Weights of a small GPT-style language model, trained from scratch on English Wikipedia: width 256, no biases in attention or MLP.
Each number is 500 + 50 x the weight over its row's rms, rounded and kept within 0 to 999. Layers, rows and columns count from 0. Numbers have three digits each. The size before them is the row's rms in percent of the matrix's.

# layer 3 MLP gate, 704x256, rms 0.0594, rows 297-333, columns 0-127
126:530548531524538494487409427505444616521559466495487605509477437533482552394471459467487485510479548501481513629506430467606435522414544479522520510560529523561510459521426575528480501437516538428520507565587446460555564513461557432536420575508484522525528458527461417521508417529499511496512540434523504388475483437501525531402505513424465523490525493461489433437560572545516469516488
109:555600521474534527500526529490467551483504453486441503513491565489663430476428446518498499462510508559485386536494413504525439463500521519508545504529430539544491493516517506556552380473465604485443524512563555522487504586572452448577423489582475513536514537528613464413510570475539385521441579488525472443511495473387442507540506613527456450508569597590493480404490458542465444422521
092:489453493429466488414444517461407497488475487525502466551423516470497506497535562441479507504432438509472440527486555513551441563442523449612577463571520416443598556522569519468516508584589618511528514418445481523529494579489421447538512528467534615508521510492492566432533557463393504526461467589463520453508512467416511406522562545520442503454503403601605444410512492490466502434484
093:567546535469536454387498447479470600519607509601507551375432459473507508462467489420452517552536484493502556580466525437461570532487479484470508403657435474547443451522493464404468482417492581542529442531410438454542571561434495466500536452531560450478491443526401486555463477497544447553477512447520437385384488544528586537406543472461593524554467599417489455541551486527453600468453
094:481465481579558471532486534442552525498392496520465506526421499549520505417542612422560440481500491485566439451585505548493549521509479513418416501449440428512517513497469568497454462486467569531428466444492531612510571459553556438472466515507554464558553580530532474489455548485513492531550570540554457479610562537497517486530462526503511498478587557548490435494537505393540448561496
101:534482419443538414518512554484526378462502468557421466434460473413545507478432389455493518582514560470528485475522512498519593530466469533476625440547487521515474438441472453502595573463532515545466595566567497442457478544523518500413517528453580384499465549609574443502500488472435525479551569520487483500431513492532474528497594520474514506547443545531450563543523499481459551589435
095:478539436436510584501524534497506515476421436516504528434397468609504508464568416603472529541439569533537534488512404540515465529524458526508438502604504493470542467404514530499552491506564438624526514562465560496540524446454583488527383487556533447491477565399498480449419600563507514471495510473572576485568489507513477521545530469494510436462523629536505509433491562489538448536508
087:454560500496529460543489474434542410397549449500476533456534529557459441476505521505555621460508591437522453442547535475415474455401551413522521594531453547509504580517485487483448542509430447454451500461518551445522542503579529503364450530464512429618432506473514527452420468474482515487475508535527487434464555554557512570536547487473488508509530411479541470532545510394498432443420
100:538495529541514513453536419519478504522484487510472551543501505438426528548442419545383507492662574471512529567457384565511537547490461508463573393542552550468427565536576478517453546562501501483517569425470467432531536508518478460511457526568477461581501461457552540551512428511467434459557507427461542458519550475440493467461585516461504530519545505509446553488474512550434412420492
098:469439460474592476493550512515526531541556516590536488559481391597364507420481461451565492531487509387433456531569503533457545518535546515395520534539474574514497460456429397552461501486498483486531520466363421501445491468428501538521452582510493475521528551535499459447516561578449501420376555485526508518553457535546564461555485504466493481534494498511466493484564525421616395447585
113:527474495477474492491493586562488444451556518492452437434465590550469582503475442531555542505490474441540491535482556546486495491492524567444544433510479367556559493471387540608478497406576510523544350469561463518517504459536484514516543565498476546389550396567462499425556545495613489411513442497457467397472438490482500616486548485436503464462535491490461459451519448480547433526555
102:482450519448440485525495616495505556438634463465512461441415558477415439455533458426449446516551421615502482588513580511483497521487559476507486479428424524522455553510518409413476567389532450540526485476581476516485459399457516591530538546559503397533459511457487567452485584457510605551485547528428466519460532617481456516566426572483470438527460545475506491549508457491443544492485
107:496494509480479551535517470468521587401456465490479396491453542429375536460529562494471518474483453552497493452425478449473508463547512521506511544503446556546623535519449507454496497406510403466582451506536462628587537448477410573474562583487483540492503399610515556459418543533406503405521430490488513544488519484403570518422436475495515538527436500490523508414480446565546554530508
112:472518595419443588543465438370387508490377503501435500413502450568499570512472500552547496539477464474623434465456395482556561561432456604460490514570465521450473538538383515518444491427624517477507520511594468523584460442481456506440477479578481474545523448547492509483499562453521506556532497502576492478468555591416498585526424497454495480476534515394501534514525463549457460542488
098:486542502500543455476539441501440425601527564506548554546478399421499515407552552472472443433448519519528490518519465572541471505516491514506524385459491488408498510496570459561490471521468496459578447467424593579440606470488475530494513519534586506564462495442560481456467508553526524570521481473424369507473532430468454501434497490466481428435509563394525528447566551425508506585526
093:519542497589565423505554501538568597552468539451589547462522474611513504510578484492499522466481453382551424480479549496529511506571418519476473434520516534509550550474469485529475491537495533544438481515449593508532549567563443508467458553572520519575567488497543430437448481537446572478592486540519497597509522514466451558508390498490484486498471499514473502474557512453516508473503
100:592468536421544532532545603491387562532446427548557476467466480487546499457515478487484503513535563499506436491522526513595564466439509537521664464524415471567532429499405556483492554477545502505440534544504561435489503541533527413519473506552560467561459528463571511461463514570452435489526471511527510603611499594472479475588557492523430528538510440553472465534595420451484536476517
097:437557554430484476548486487461490487532490462545394535449537569486473450505464483430474490547572532498606339395513531589533471448437429500427461513485443483511485543535535562514599584528419418545537480409389523452603491423516593524539433487480493474575487475496519540445508596570568588448503459596502598465544415556502502566464506459569482592512482501434538542468496479439469471493526
107:511537598473524478488506430404315543520536502506471443473461481461442597418374480597529514537478418466542508510424532543457570512535533496494494455510580546404452514475520524522459449401529552383562572513408409420520521489471477480525576482509520548476547521473424421519547511507531461505528519501588552445492479550526513434524475451504542474519536471447549589506476488488489530508493
099:522444435437539506451460394562546540468523476485488570376484469393473516454557547517477523471454438552442557408474471577564491495447460526500459474463525456555551459458511521448459379413532427491521489580507534478492592484499473450539432492539602453486591388490495523465530542517437591450520480473372481455458499461468466501499527515394439529485520465517489552457506520492527433525465
096:467542467500503498541429440452348519548451523513463407490578503471528571480438385589542520487563421520563452490447561542581509617421536571503535488450507517470523481462473524521551559466472540472559541574516496440487467491523554454526507460555426501495572410492508373531524427422471508464513511520435401507496528543568510580562566480521553529504499475471446401482658522552407437533516
085:443454547513524540415470517440399492490490458484533537465459620521467538504538510463539584533582435471547491520530475449494482522470435541461590528540493508427399470488459530505540503434488481525571499494547533467636578535472453405549484556517455492470523499488631424468483540418568499431521545558544512423504472625530443483541602544520549463498492484439495369447506548407553445457483
089:568552531496485461512539487608441429606550541471516494619588520446517452499446614456520485568546531639484456435444532464548514428515443500531575429486464527503510474521488527422523608441495548494546525458506490456454504468470484609524578504522582566485537556509572504512515508402508445370474457424583405548511646539473518547537470498459459462451487522486506553484536559501473453466564
098:551429496548500516500468514450532589457489499521491327531491490559410586516485524493508489452471456571453494501510586533428474525548470457475528463552523413481434557512547436440368415546477468477506466519457554498502565503471477552539423420432530551545507471508394522647492532529509502524606611568418502562590407504492468467463467473444517475503452524533537484510515508519451514440512
090:471502520445529526449421462526606416567458436519497464470538461451403518558492487584450501497481459550493515551603529458485513513499517481541482492446550486471508412501473553491550620464538530535489502532494459424494487469410442519492457548524504459480469378473546454469511470525510455516440443621416473481467439391464467527501484485522492545441536542440477427442439489490551542490506
087:415435456419486507485562452488506467473478469508520613485468536489468482377382450665476521498444522518508523549431542503517594449458539470387500449581480452460447433589515439467576573523469557537452491398460538452535493452461465526457501524510458456522503441458528481492503472469499497590491585501487536492521448561460521502495407531459533432497497496457499460498602543542463403372490
093:530550478484528413534516485446457559502483521620607440490491409485453513483519527431506579575514523587528482545537575451385477504443526481523441447529545594528555488313599415443483422484430510518466527503485486610501569438492463500532508424514451442637461564454531482483495505611472520406558508430479462459473433549471486512463537436488556486517536493491523412560436418493497482482546
116:401442518455539489489517456534428471575496498432454500508515446505493527453474458465539505504589474483529528562520453414421470440507591455485480578476528598439563548392399545415443473458503527515529487585437469494587523478489473491524584513483488469549529471400453528541230489458577536548532544506562492504534476577481494454449554503439472521596464550485536499398513469463524484521460
112:453447551482454542577460461565492548475444538453596482600494450517484432613582565485478567546596510483493465473507450491530570515447465533520561530568468451454552564524500613432439487472472516478446522485501418442609547446570436573518442505538496501465525513498407542531502531491548496511599486548535547445559477544578569519421529466491544472479516507370474506590553514432449444544460
091:464450427625440476522465501488510571412553500504464535499387459472465594550487504540452502439434502566462528489474526447531554455493425625483487538545572536446479504545489498422447485556432334508533427520508510455533530527459461512487501462491603529377485489426442466525450480600459434520530524525550553510480481524507555543492494484541453484447539474452548499497598454599524543384473
107:530445462538492555455436477438478545515519451438597450513510502498477514486465572468494592531505538531545504554512476514463480531450463499540459552537535443492485522408468458534436501565458562516485518500404507454505557519520523442652536480462481570559450510513646484471492522544501483438504487545411611471449456483485510509501581550389584558511566584503526486589531461447468488455501
130:517516474486441511470481426452560476482517511536563591505499536496551466539550522482515531628564479533530460488486383525562562478467465494480415571411413476467498560543440612443464546412530509520472408451472501458589529457617501444513470478552426509483559461551510408449471505464496546473480522571547502487525531531519490527441409491464524529463506501326492487436496482449495430564478
099:456532531485479464457413536512433425514558445488476531539445523522397455579482541608508528415458489493477486538488503527536556476511466472523614546521530408496436471515512420488509527489437426458532575487505474555491520433430486474508564488601632550504577536471539495459498509522582505552594470643511626390485429476480536467492517510489413487447562483526530392470504524472531384428531
089:479513558485545499554461574514555503479508557472519461527490476390483518522499452502504495524498564467510493496430581514460519486595536503529446508460465509502560504531544466474470553532545493487478555535486455518455448546582540618574523514502549488562502539482429544440474550500463549518397505527522440508418545439416555489528636450470590448477491450547482554532557516478508417500536
103:451540477501475466517506473585507493519477508416487641438475493552601508521508529547414509460480501468454487520518511501616466485453514446444552451462529446422612502470524532467471463483534495487477470532506435490487431598427401417472481489586512413501473479515648483559427540497498548548511445461469535507559434590608457489406376549502573520404499567512459476511468441474382557541449
111:478484526475528434445507499534523608529504542475535489516525515504530456464590432464468553511591537554524491515567485527460498581516452482457489516456387519529513576500469446517553516465476467459396470562470466568545478506533477365438463361550517454486442526515507397572496462446506606476402598519473431487625434489478553413587525498523509472460468516353522455448548489399427567581468
094:452526490486498487467471550514429482454591522482440516498395575492556456553374357496497456539551468429498457506407435492536538476420470500514612542520442518395506525570489466480534462437496570431573606446461528456550488457546477483588524492534546409535494443484438511512478537448458494441447513549612562402543472537473581436497528573500527513456560501373528497533554446507403483506384
# layer 3 MLP up, 704x256, rms 0.0572, rows 297-332, columns 0-127
116:512492481428455522575579522435470423419412560538483418470511611453502470523487512559490498539508454457529468432462541488435546517573457463449524473451487485473436513522566482526544512534540473535536485431483534472425493487515490513423536401471555516542481539494414618492506566495536495467485449572531477542416579587526443586605486486598516533500520520502487492575541461478510526497539
111:568572466480498576469587596437511566475559502515468403516413504476548498436463532391560507491417501523519477623513450523522520508418554474587447504457451538549549516477481489539458496396512512411505550483487500451553515583528398567531533624433561539521390519580543538503515547466499406515367511419498472464492494467514546507552492580544442571483514491589501482513578544598541554391562
095:487452565452414485554518568536416453426540516527499513445485436439568451534537465528470513470529540521474455524430494479514501519537424538460589520675470452370525481553527457465529482536552523493582534454482582450501477440468452542519406544433565470604439487473464621542517497652498440547492497435604504527528520530495513602478550408493526502521523542507621548431505391508414479467456
090:456527395522490488531489494446430451421499494520588605535432539592541498455479450527443503451478409437528454453444440528462578560459422568499477557484462472544577549525545592461556485469465437485490558545570502586567543490572482526524401484619527506476506460499465499516494597450420536494500497418522513535579465547466474526368524496467488475509474526470468381528520476425570551495552
098:464413550535521484498564535485356527536548499542514532479490460531418529450558487461604483557473472455536469527431491502508554465477432508438524507424494529493480423535501458455491493413555493543354531524470432489531478457456497405458450511604482411486526598567479508504456444610478471511560506490493506464505459604474510486455516447457573497443554608462454561468570484419503467536531
105:498484534525497619464489492509535627566468515448516505535493503528410516429645525467510501453472459549481507471466474585520483541560483483508412583532456504501515589511462485566494435497475472568519469502477530593475495451488452465495539408533465556484555493450491465487501563513493536583490435461449523470531534459460535515490417440552442398505451454508562521476429538451543493436538
094:480464478545494442541504575503391506535440498536472476528495577598419396432504574557494477510506604602499470461485550528453456544462498552505506512458415457385550502508499441425570485518378521605466491534481536514487484531496494545576519474429501468455516527460541483532479532499414527405485530499491577526396470467464572546448479569506446509473632527598564427505478474554439485447490
086:493533444492524498494506517435607423374546527490469469519510504548484454485403514492479443502437570482537497451522469479478507466446584444538484543556527524455518532536512509452418581502411544474485504469487550367442511587522508479403512494361550507521431520425515522488535487409459414465427514546483495443402550443505504557540519536556517451521537437516506596553486567476469435430450
104:501507472519532506501434535587523432538571425430545487634535510521531580529555558436416498444484526473491601509492543459541483495473499436609488496625567488418480568462495508458436454537512552513497539586513475445572496575477470592447496477581548495527487489496484581478503511468421615476485518545510534543599472493486498506431470438520541449539442354454583489607471591464487482470486
098:518462391531545435500550505482491462558495435589485467582474441556481469454540528445503454576465556370442474505544386534472536525465482477470536604517462568519555467446502409554432550474472497501541506501332391492526436510421528554511474555493457529527531510557456523387453545566473523417426495503485474552547544497491570443533414539517467488507514539488463474450553519466618477470606
113:460463514516487476547582507558572514565577535520465513454448603547501526512477481526531429520477498464479531530422539467547499500517485538492569493542573432554576416494490536666496457481528538568466425510553452476515473490542548502478560558556449538375516388555442551465553482554614449434524488533429470471504496407486425604457543458514550537420583469455452541475528483553533449513606
106:531448477511479518632420584602475407449477573553507567444546477485534577446512497494464532483432545518467494443563557516495565549470538530496559388427480558540603447476519444547520572462503553475575509436545510527465523542523417528552536575519504487519420532532593447489552416477447509585443423485434470470451481522438487534505544555505456463429456449568591534558519476537458542474489
101:487510532583531485475524538502568519464470526441363501497536531457545377491541527505471428487574514485439532488475545432528470459517491474488524496491450504563549498516508484470513509550430511504439424525538530606517534563568507430495466484468395494517527528541599535490469504493451438423499446522483584545426525371439514461388460519616448508495476507548432393524401555482454529506540
105:528490513408504387510561361559509448478540537452589501613548564417510496518470527422471524429426507578500542446485484486472517545508562509484516548531594538426496443454489513513534463512500508431620600526506418550540425364460559484442558516491552578545463507542443594567406520519550622453495441447470492514514453524508518495527481534434546494526423461470512624448534449472549475512458
096:479514528540514447513548472455512539560482473559462441424547488559384531401501398503411503553518562569591496548477429550476541553536470536474553479489470559507459516536482446539457462440521568470493513498527532532423521439534493463511504487551542431447413553445547466533492506492584578448428544525455460500559548430489486526517447454455467473428599467492555491494535556510458651446465
097:511430553479493471575463482553427513529545508469541410513467482554441546489409401537486464445515516530520497513412535604494562388571529481527491415410513608480520425520517476506506427510427429445503513576501528508515589467531494530544546511526483446514561430452570488442514534566469475455497415539554543522434478475491473526499524501560467555506492480596567485521457568514509506483458
108:508418431405533544541527550588459497451535501501463516489478388488542500464540486543465503480342571453525362509462582634507475555449491565558557432574482542500528435478473568464424554391474492498537559659452472474571511460453469478580535468599498501499480507480582421408503480536534477429518479484562477550510433509490519399594534600582443579530485451454498444422553520471512514479551
095:502552570556638424537450450535535481564551460538487480449442515525597505495463495480468492447491560540599393420524493521535544487472437501447560554452519562443462517511484562478475562526432486560504521455447558530527509528546581532526468524461479471588499500484522403526475546465560502471565521580482553433402479521472446571502506500411469492492518435423525546425557557388426449489541
112:498560574458429484571483531427540437463580607489509560526539540620402452514470497560502499603549513494436515505468587585431527458505535489525483462459550538516450389559579499483511423526447513425544454473530474405509521589492478546551555472536518504482544494566501471565505474528496455489431519507585572543501495485609503539481539539562536625429545506534459497546413545553480463577569
092:472556523562588514511453536474449510540613547461463476442500399486585472423526442474518581546579524509528429512504448399466512532488468504463543564497583548546438485537476539563561538472500625490531489497440448543521502630557600560538577539530483445572524584487511422550434451508537441602470491438432472537537517512459449457466470504513474393451531498449499522480482513526502522537518
096:490501460487558464562540495483493582507600449472450520489569541441553514451471539491441542463477406468494455571487516555470553435532421511537450594488582510573504464503503547450496470440452500550545516475520590532519584417483444422550450544455518539520407460529489388446448426592422533528554592543516455454533396505474476484524472522507599549538466513471369443351480487496510436478441
085:532514433553587480466492501572516513529535566542444494469466468455511491465494518490566482482507424508473493468563537555543511531526501547534402537470583472522496477518512454584494428445451423510551554580512518448577509582505477403503449494620553483469517504476505490497476503467493480453469529534434494474475426483529410466500490473495533596516492453472405500407505603530448543518475
084:514569508494562524486594535559599538538506588513484513492483437464552342443516470501439491524559485572489426455522316379519546507546536493497398526440483537568477470489469535455502445445479540502458454505469489537550504402429423463502488559463566417553540532570471408492487647420565464400513531535536530573508524547408514456487415452588477515456428550564480497442461544405505486459531
102:498473426436418584535534561579499490553449596486502539533485566449483527512513447466415518547566469499514561533456477476484501477526545511509441541446430549431487456487464455541629447508427594524479483485605488512538561440545567487558572549430511521511483542435556416448529526470439491447460434444576514413560573481508527491516507475461486480513543413501455483523463499504632480539544
084:453509517534537413427431415516399487512550563681521483485519463537495544515441525511471502437469479510505563484528496454515428501494403556459445613443589580581475522467571531455460457483491497488478465524550535428514501574495496522591448464485473432489453468487483462524501427433527450549522517458479489493549499540498489448534540455463604495570452521588571496480607509538601410465484
087:469551523540468510506464512513525559473466522539445441502461447551540387532544522431467558508584426528465390524502511548469433532470549595474511569498364514463436535412434540534437509512512565517533489567650430459491487417515474525486505417525420628445441498558520550489489611558547549414446429523594509468539576489497518490497550533524518484452522518442535479507492442421524474625478
090:493473492563507555464505501548582609486508492414411596488527511470460447577534511524432498497553428374487566441562484591538482568546507504511443530511479424481447454579399594586503491464496487473508453471552537457530502505516515460487523491473499474433532471500512447509494466460543532633456490498493535446517561442553581507483528459474461531528505495454489619422543534479500427559476
104:532478519490436480540535514525452469518485480543468467434568564441624428476430528459611438476561462496554507455539495512442503472493493411529500504477500507475513519500492484387471510564425463523460490600505453408542505519484604394394519537450514549519477493510493666528478484466493477434494500511526449491487497484604523553510480530539487632579421478462497494466452510557518506550485
112:459505601452467549592476445560458572484472562503539493562422455526518473578501576508567537503519478555470516448523502491526531573433477504540619531524582452440553558533571524438422485486494491473471480516513470410503502422593462571507445521519564511430504487552494487565543455514493533498613440584520443455523462545580543546435510461525550512479436560507489586592601540409542482503501
095:478488495573465519510471575524568513361593487461495472467439484477455545539472495544449538445557509542491525455500456455518528482487467549465467531558527540522537490514438529452526507548463385485538406535520533480502587499451533565503519530443622603383532504451465479485485546511473445499510564454560533506461504496505642508511472444526398515423497533498525470482572465545528492423436
101:541549525501457541540568561543532441495493462515443521438544599462491451434519455489518451542590543539427449457538489485509478521544531488416557544442472559520470443575519617502526470437574429496445392430593552526523551523532499500465502460536471470524548489522481509514494438491485436553545490471581495503488543493498436533529561412484457457438476479484525576483370525513466516501582
133:570586426501482495510590477545479418562539496440558537492530563400483450506482410548448504470507522491451453449430532467412618501529536551487452487629565473589404479495459479493504441561428444475458460567433572498489502544525518529535542454450478403465452463504421544601491481646524537458509448491529468458494386511513576584436484428463480475522512494523548514453512488469505558545452
098:490404554536488460524502535442641554480501581499496493502498476429392495495445533540434527522476468480444484531609570482479524442577564560512543474441515478494539513511508425563506582415461503525567437554515353443425566488471434479551593551454530537449522518517541589528516478565500496530468507525439509571379378481497515447497481470537438628512535519491548469546504505527594428480495
085:451486496503465444501489432404497564551555469547522518447494534565494530514509484456511511475455405491515438515582430382535515483494461445472586560492491466517383457473388631536454483432517486550485528474503521510623443466416466379430419460517469510452529516501534432506498498489590610485588542578494534485551487592565515498449397534480427468513549450460543468469518484454460559508470
099:516541483571427475488524428519434560545547533556508570466544472518498640561403389569442556468462488509532551481540594482489526434411482508445509368527557472519466471434494518507496528477545540500570551544508439411587448486514525481495535504586464481535421471466426533516481359564530515477528481475495536452477478436540402540466641446458498538484574426450500579526601521577464427521491
114:493533574495409610501546521433529574495489552499424547487445505483563529536523503540538534528561485487529565469491463471470490453446440509570607448506537479477476432434509547449528562512508465483571529446530568529482548628442563478518504547521489490525481433497592529501484485610372374450536436500444570522402559545566447520453504400512506535500554560516512529532483614575447484403557
# layer 3 MLP down (transposed), 704x256, rms 0.0547, rows 297-332, columns 0-127
101:548470466529425486463490523492539475543422504465496480498428526492533540461490483597529753439482442512507479441498507550386538440542488512431459466464548472505481472488498572576482497513515470580455489435500550473444486521512479522472591461501516428490489483524495500449660506523516466507477413530455467486478520581531446545527472438532496476533526563493494525579475564434502531522541
110:477444586565487492426415400588437527519540477500486537511428509448531471512494416475502521468495568477403474460564438468579474455509455477579543492486460532435462422537533481482485444513517483510479571579555492467578534434436526396515476429542541480520556531413408451475398461540524466511566604540516476594529510441545464407459474535523525481480500596528437513405420407543552429520442
098:499511447508419503495568491548404518514529438496470468425526539522461582578536487471514546558459449499457509545471495539479468644465556377519569474528512533416606518494587592446514531467615589359461497527521528497523508456593486477530550535563482466528467469386428552477552515502473465568470568454417527453485488585499513443500506521393457504493509433523466561533489499491448587456414
094:529513407545585522511429580529462477522598506491518506483473420441475490566552554486426497563507463485513525547467492441463446498569536519533594461600534446555420409525507435443480527509504613521528519502446557568562494539476485497468572422455516397539515501543471503551396464503539439513412470518550455577470572438478542542462586489465627470493524478485492533471419499542373508493576
101:532615468513520581438507542591477570442524544393460507480544429501535522584546473520479535418486599565478544486483494525427501509532587492498542482483515440521513492452552511519464519476493450497586503453512585502554372486503564541501430536490474514531502448460568509505487537366488520486431494519485473511493458457470500527548497520484468542505488472494424580596495544547507507435439
100:513591523542504631447468539474572483454496531449431582487568453613537427595453515530483587557463524525529447505494487438581449389512533487460566543480518492487507448552468534500564486510501515483549477458500492488459535555518501455446506562511446460450520443560464593513559467488551512476531496481504511515472598440479558561556485505420500464494519493505457489486514566451391483461531
096:546546525563546470415555527530607487463523508481473538466390554616420475406471522557485501534494547490471447542473486573576422564474458499447504567600472557516432424453513358573560516498510473501453542626514579449414468432506461464515468481545520490478498511463402494532437492566462490501492511437496459517505487539503524509491512455540427560526528472601568433456455488542482450462492
091:528579426508478526521437488485489566484494456494545462523458547528498540473439535489489121484520530536560470534493493570529540487435537524470575505510501474501461523607537492411529529496474514435570517497453478502466488536452559588503507521400516543389472583516478458502638484464549468543498554571449476467516497515538515477468539491458566500480545496478517548511500539527489442502500
103:535401493547466553510459496525472530564527497462513405529540415501556657501493589494547466398529461501461505514447539465502451427601396460586458514512515443508517434429446477514373412471457525462585548471540525442408573499560500530520591481472462447520458565469529451503540532424428484498492476540465546430574469546454578436443500547446554502564483495418536498527438557484502464496502
094:487571563465458493420445459514425445445479455466488516529495573476564443534476488541529499391563523602508540521444553527612459464422516538581445469532495457500463618456485545464487471502490557482469509558537527515493485515497477528410532479459510559503347508474601497558405501417465500569568507486462432497468437525459448503495478527423540518411512451479565516591502502509481563517477
101:439495514559539504501499435507464555501369523496520502543521429439564485567529587471534238459481547487506470444576458479501512545504472481559450595556517565500468494539551454424475422537464545472523649483420520387485490537469498541518473443420442467555419610509568464555384485459443505554569570472512530535539569531510519451476479515583460548536544459462511500526511553491442446477446
107:538463529539525528542543519400483598523526537525484428439399517442517415527573476521497425469489512508452488513481463567473494496519546446475443546528501429532534498552577498428491458502526473462533453500524457539551514562488502502464475495496468466536533468541389485442589488552587470540475457533484480562513546421513434534554468539499465494503558602477549487583605523458555494513547
104:501450467504514453477471557497512504559530508483542517564515501546529494522562480484496490511455539495486463590537534505539485532454442407497563536540530492401454425475527484543474509578467509536466493504515468379478491548539573458569416394542509474523534608467469504500553462465531498601510624400513430438497488574512444503563498515488504431450561559499463445542458496451425446512560
104:564633596419423529507508436425394559471482507530483519479542542560452594582485468553437481399569466531567472421494411475542542535455452617487507592549505532555440493564470536576490431442560504499556545545479487482483426506493478500409582507518467496505465476563465482471531508437451476479556501526498489497558474551433445552518535492476576518466542532552501581535500484541488516425502
095:534496442461496569487466467546519456476472525507455472545435440449471459478458561463580331417422463469478535543521495463608472470520451560509483537466490488501504433457571497426427529549461305549501433557464481480524472627495477508453459515547533550426514467457426404477379585496494418640544544494500445455556538561502428516392484507487525513532469555453516570534544535432461429534523
096:518533483469508462487455477549393502551515613483525527516428523618483522476443423570526412544572418478531521487444517520484538382505529432506456468460499411427549527466532535499454452581478476519452536561478506521507475480468559504419516491501424557470456526552504494437436467521546523481524460514595497605495545517515474412519451446594592563526498455513557445536565483455505541505510
101:563575545489549450503496410515410452561460473435534531433582460470514417550440541480497400363502468560412555522494512432503493464578485482440394540552506555500428560490580426502546444473490490476548490483409569457490476473546478564448540462485542500530546625423473503579466531487447493551437585503475505484520455498571487474482497495383567552471495506519441497531499504523508525491560
093:434451517581433408518543469559482526597452496563498520496397516471510567514449475482523403539418564462448425485544479556483476440504386456468480514486549497517553488575532501526535570509510421564548550424453518437539544461505475465494445531484504496449441509531472448512535496513590547460426504620513588463561395510528465530549499424513497468501467527556428491497540536519518404575534
112:410500432466469486520550538483658473527523528538583536546564608586438397470557470511492502569502560485512538491513573533531420572483504399555408497528491518555561554671499565466517480495439534460446527447557557486471445575480473456508510446551504530407493478558490403439535468520519495431482562485440473591523545483571419462512504504544535478509534538541464431499414519495464465589604
097:487546473544547499484400391496506495487514578429511539511466436462533524434558565546514609394458449553448530482553475480558489533539520531545541474448599432554515472496514496517485487537535590446479493475538562521468508519555506482536474545550548425459576428526424529494578493514523538525460503420428469505535531452490511529431550515526486540471527506375453472404537461508470505489472
099:455402431451617492537527459370508510529524501511442427520550494436521462456545608528365473446473522450435508526471541457451490498528450460621512501492603478577491547537499482480514461443472552482631500577500492516470514564547471428504486420582528546429529512521464459455508493552429444531509557487474511431590411528398550447536540557522595503577379477520473537523510503487558502479556
087:536527467624520537388541490543592502529442495506503513484485446561535531479538629497535320511515435514450464477477620557526536601507464469555412455502468500465500509501494376536535492544494477500440425571474480554557473578525478536498496526472549415517471558551460548561623490492467490568550501475490412469458435516507420472417487523459471501508507517506480508414517577544537506498397
091:436487482522521548496542467445599518466467495507498496500394594498428542529587526520465552432476439416521557534520549667439473502487492467409484545579590632527486487464544452521515472490592503561359539451457588484476463470530543409535434541450415487546508466528444462509504479495437496568490445533544587512431511469496443509565525549597518561511441463453422454488440444522458558489486
100:472535587439508506454601443530552535541433520475577579508482521497405553589529375507480471508500502494546478492498482519425572535401561374576433476530539520462453565462520523490486590453515473437472417492451442434510494594510474423506535578449509512467443516540559560559538503518522536535478461461595536416418584508541584501527443510602508438553540550582451541459496571472550444573500
089:502509493488649541428514493432536467534461530616444526586555535536463511500427470466392511493400501441545501519534543481612487460455543513547423611494483471469435488524457495536526505588458538489493612526440456532479534615489440532477493514430459493508516462464516439475527438519549561389513477613441550456454469449468508431607549428555415512452529484505418454536465441422453473449499
090:493504529513552595530440533554538476480575523504511397519511502514456553517501520471555488672492464587538450510530472545472436496555543488607532563484391505484469618484426525517520571487561533559494454504583432446460545525555435489514550474559523573500491561537481493544490550538460504410499460478545510431504474441454491459502556452506382567508492525421538487673492429523487456533434
103:442492560462479487562494454548604603538510503499478578456421525504481507540459490470412612384615481338461527516498495574600390498572513508479430598499500476425474505534406477568519527486508581367540430492477547466427484494513540513560600530513545483430433483491492546518574452416552550589527495512501535448516510506584545537509542485458461411495478510534520537435487548476541469594509
104:533572478533450549525492518499613477465501476580500457425496609497527432583531553480493449519495551532482467483414556549604503556518395525542517464527514412499431499596536447580532531514403498485509543501564523504504492566567554486495441501515500543486426486564493496418728508496518488456541432536411496513439569450523515559575420498500508552413477477566492501531478476462442550509566
099:535492588456510434497580454524468534534519496484576515563470414509449525511543503472563436463419510461534527390478537448579469451456594490534434515536514441490519524476555453501485513487546536506516481491482464471545471472531590542596482498479522473468511523501521524506425506503503532519528485459457556571417516540474469512486553495451475511447401482477459530492566516503516428512507
088:599460435518478558506536462582467488440500526534476511542481568422501611465465573537526271390451474547455531445554455502491543412469523498498518567557500626444518463504516505434492546544497423521495504499516457488547480502428568501493511518506569564514433536518517445503450526549480445557512479457530511482514516527532474558457500462547378568525522461560553480527486510531517525444496
105:494476562410452528572525454522504477454490577520377499531515481500536478522486487574495584485524518448467470479534533589536446506521509467488587506566536494472463469592475546479543528464557492439442482464634505582500475440523503491432455441465491469446574529550402457524535463465565541548451475390534456507623536576584502479505490413560501447503450477540497559403470556497534461555520
129:452532452561429385497446446493485510525431513462496493552553542459461499520502571540517429522524486613477487498532493487520482414485479602449535555493455363488492485521468532584518519433607562520468430416396485479490496476504472446529485465433523475429402496573454424532591485501544525433462493539566440530478537638459504498527403495448544543440507555609525403504465377553502527524538
101:496507466562512373483416430534505507497474503473542524554510525471550464545528664540557422518544487490545499450476417534465482478489484453467437472463429581420479548577505543537490483448547476534482656470453497501519566462424457490583470502502451572526454433488484428469448578447450510484522541491486453500511473464485531494470458413480545471530441522531510560548392437499502542552500
085:456484436527570495456467467484492479579482501524516623566568491518481481511501521455491587621570511667498492521519564489408527452559509513557407471505561573402490431577580435506561501512482511468444606513438512519476489418556466525451489485463546474530484459516560444467542482509470542423528475490486470496579563502535501466483501543367449422492562563506502562471453579463485537455455
105:421519398434403460392458496508505440472466406545471599561466507581478457592491399517411479492524458503456442466474496463599417507635511487363498566560526446482516474491532530524561508507534501437469464460442536516485492500480446487493573521454437504515487513582532520513424506525452645556494605527456593434492499558535527500465446558626487500477466476498485495521467494509487552628542
105:407503510512551415517494550503563483624455517588504497482540531480496471497505400449438688521506484532523442554488438471427463498493470524521596425479529492498455507463523358581495502548442573503508493472516485452531462531513476461507562534506499571505533519503524479481514456478458539431498540472439425439489418448504418421537544516564565470476489600495614453443505492426415497531527